config = dict(
    n_layer=8,
    norm='rmsnorm',
    norm_eps=1e-05,
    attn_scale=0.125,
    init_std_o=0.0,
    lr_head=0.00634,
    schedule='wsd',
)
Each number is 200 + 30 x the weight over its row's rms, rounded and kept within 0 to 999. Layers, rows and columns count from 0. The size before them is the row's rms in percent of the matrix's.

# gate: layer 5 MLP gate, 1728x640, rms 0.0806, rows 665-675, columns 80-119
# up: layer 5 MLP up, 1728x640, rms 0.0862, rows 665-675, columns 80-119
# down: layer 5 MLP down (transposed), 1728x640, rms 0.169, rows 665-675, columns 80-119
gate665,097,208,222,224,195,209,233,234,223,206,191,225,204,183,151,181,260,146,189,170,250,167,166,193,185,212,225,161,213,199,229,186,222,139,197,165,216,209,212,232,252
up665,098,176,246,191,188,115,211,205,238,175,179,154,177,260,187,227,171,246,234,197,175,233,261,190,234,224,191,204,185,253,193,245,140,196,198,123,171,171,179,215,170
down665,100,182,235,239,235,165,151,208,176,158,185,228,227,192,242,225,188,212,224,202,193,192,188,231,189,180,208,237,251,180,199,252,249,249,191,247,184,176,199,175,199
gate666,097,157,188,170,228,254,162,153,130,234,212,211,192,245,210,223,234,198,211,182,194,184,230,190,207,160,233,192,224,153,199,244,170,199,244,193,190,201,188,214,157
up666,096,186,216,152,207,213,251,185,185,283,210,202,240,227,188,170,225,209,205,218,153,203,222,177,216,195,196,236,248,145,213,177,215,177,201,179,213,176,209,210,172
down666,094,177,251,179,225,203,215,157,203,275,220,156,205,212,219,184,186,250,171,201,229,173,211,214,162,171,213,159,158,221,170,165,216,194,163,218,189,202,156,249,192
gate667,098,179,196,216,126,170,204,216,236,225,129,215,193,237,233,233,226,201,155,186,215,182,202,233,225,164,150,185,170,214,233,224,181,198,242,139,211,205,166,225,214
up667,097,202,135,178,167,220,199,186,200,208,153,217,181,211,220,163,195,178,233,195,192,183,263,236,216,191,216,150,184,199,188,168,151,140,221,222,189,178,132,191,155
down667,102,195,225,180,230,226,135,195,249,349,216,214,163,221,155,182,228,242,218,187,178,200,205,184,160,137,198,182,196,201,154,159,177,137,195,247,218,196,181,200,154
gate668,100,194,219,181,232,215,179,153,179,189,198,157,192,201,235,222,152,158,196,212,209,186,161,241,185,230,246,215,212,198,182,175,230,179,200,173,228,217,162,179,230
up668,100,169,192,172,201,230,148,222,196,245,181,238,212,196,249,216,169,206,225,175,166,228,218,206,182,216,162,214,149,214,199,233,221,195,203,196,178,237,215,215,164
down668,102,167,159,242,154,204,216,195,187,259,187,243,161,190,217,194,121,166,144,162,145,190,123,216,168,134,190,208,209,183,195,196,207,215,165,194,196,193,194,178,191
gate669,094,215,202,164,235,204,206,226,199,190,236,243,183,179,116,154,228,176,175,191,142,212,199,189,239,177,207,208,160,182,223,220,268,169,177,211,217,224,182,219,165
up669,091,216,192,162,222,190,202,206,235,186,184,171,185,170,166,198,192,273,233,195,209,213,248,155,200,166,230,196,166,189,294,246,178,155,197,172,217,211,244,231,168
down669,100,196,195,245,229,190,191,194,159,148,110,204,236,194,235,234,230,182,211,195,237,244,221,252,194,184,190,195,228,240,155,201,209,190,233,208,186,217,238,181,166
gate670,097,200,161,237,252,191,196,205,150,222,176,143,201,197,178,165,213,196,147,207,233,205,266,235,205,224,204,203,221,219,170,187,224,244,253,152,222,202,195,169,227
up670,093,225,149,201,205,179,149,187,175,232,215,183,254,272,197,198,153,211,204,203,153,238,246,232,211,211,202,195,157,211,190,159,184,167,227,224,181,237,237,197,141
down670,098,200,153,170,171,248,204,258,243,296,180,168,233,203,202,129,191,217,187,258,161,165,235,193,211,213,231,155,231,222,211,218,233,210,224,238,247,203,201,212,170
gate671,103,184,166,179,184,140,199,156,195,280,245,177,198,227,259,183,228,141,213,193,200,257,217,206,204,198,236,158,181,197,125,186,154,189,152,171,193,174,198,159,217
up671,107,211,212,238,244,181,207,222,223,164,191,180,221,231,189,203,200,224,219,191,211,183,175,157,186,163,191,235,159,165,250,149,180,206,206,210,200,204,222,236,206
down671,108,170,234,225,281,226,195,219,254,155,148,180,153,205,223,189,207,191,161,189,170,243,215,254,210,183,202,237,227,166,180,228,188,217,240,187,220,177,204,204,179
gate672,104,225,204,199,176,253,203,205,162,185,220,229,191,166,228,180,241,177,230,173,234,186,173,152,155,222,198,170,175,192,226,163,206,207,179,179,226,175,159,179,198
up672,102,127,199,206,189,185,164,142,235,170,211,212,203,213,209,120,203,209,172,228,190,194,138,228,201,166,208,215,213,208,212,186,229,166,217,191,144,248,211,178,155
down672,102,266,190,185,248,192,172,211,181,286,158,125,194,224,214,212,193,224,162,212,157,204,170,235,211,226,181,190,202,184,221,214,197,218,241,168,120,176,214,248,179
gate673,101,208,174,222,181,198,132,174,252,197,209,173,243,219,244,149,183,160,189,186,184,205,177,154,228,218,229,171,160,210,217,158,172,266,203,225,144,231,212,203,212
up673,094,170,189,224,211,179,183,210,264,216,217,225,198,178,224,155,162,216,235,192,208,169,203,279,133,191,186,182,246,237,209,228,226,134,222,249,201,202,185,203,159
down673,096,170,208,174,158,157,234,157,177,212,311,246,176,182,222,167,140,259,189,199,246,182,254,139,200,212,214,189,174,193,209,217,191,180,183,180,217,164,183,255,183
gate674,096,217,234,163,172,162,224,237,212,217,237,273,201,200,225,233,229,191,226,204,233,195,259,225,206,187,217,174,183,189,183,175,280,207,214,204,213,184,189,233,190
up674,095,189,231,214,207,211,220,197,226,240,199,184,203,233,224,216,185,167,239,220,227,222,202,215,181,75,188,203,203,234,221,195,197,236,166,197,211,208,143,191,167
down674,097,229,207,253,218,182,245,205,148,235,151,196,230,191,225,157,206,177,208,153,232,246,171,190,199,213,270,230,214,216,205,252,179,194,178,165,166,194,261,174,157
gate675,099,188,203,197,175,164,224,227,262,177,225,238,197,203,175,273,218,175,265,189,187,223,218,217,191,176,227,186,179,204,200,143,184,239,163,218,160,243,229,230,139
up675,094,178,182,187,169,157,205,187,200,153,144,215,217,193,210,155,205,199,169,172,194,199,256,241,197,179,199,233,134,208,215,232,217,215,166,195,163,205,210,154,192
down675,096,243,160,197,211,177,191,223,221,92,160,177,136,195,274,155,175,152,223,156,199,177,186,218,197,222,196,164,242,145,236,177,196,154,161,153,215,207,158,178,226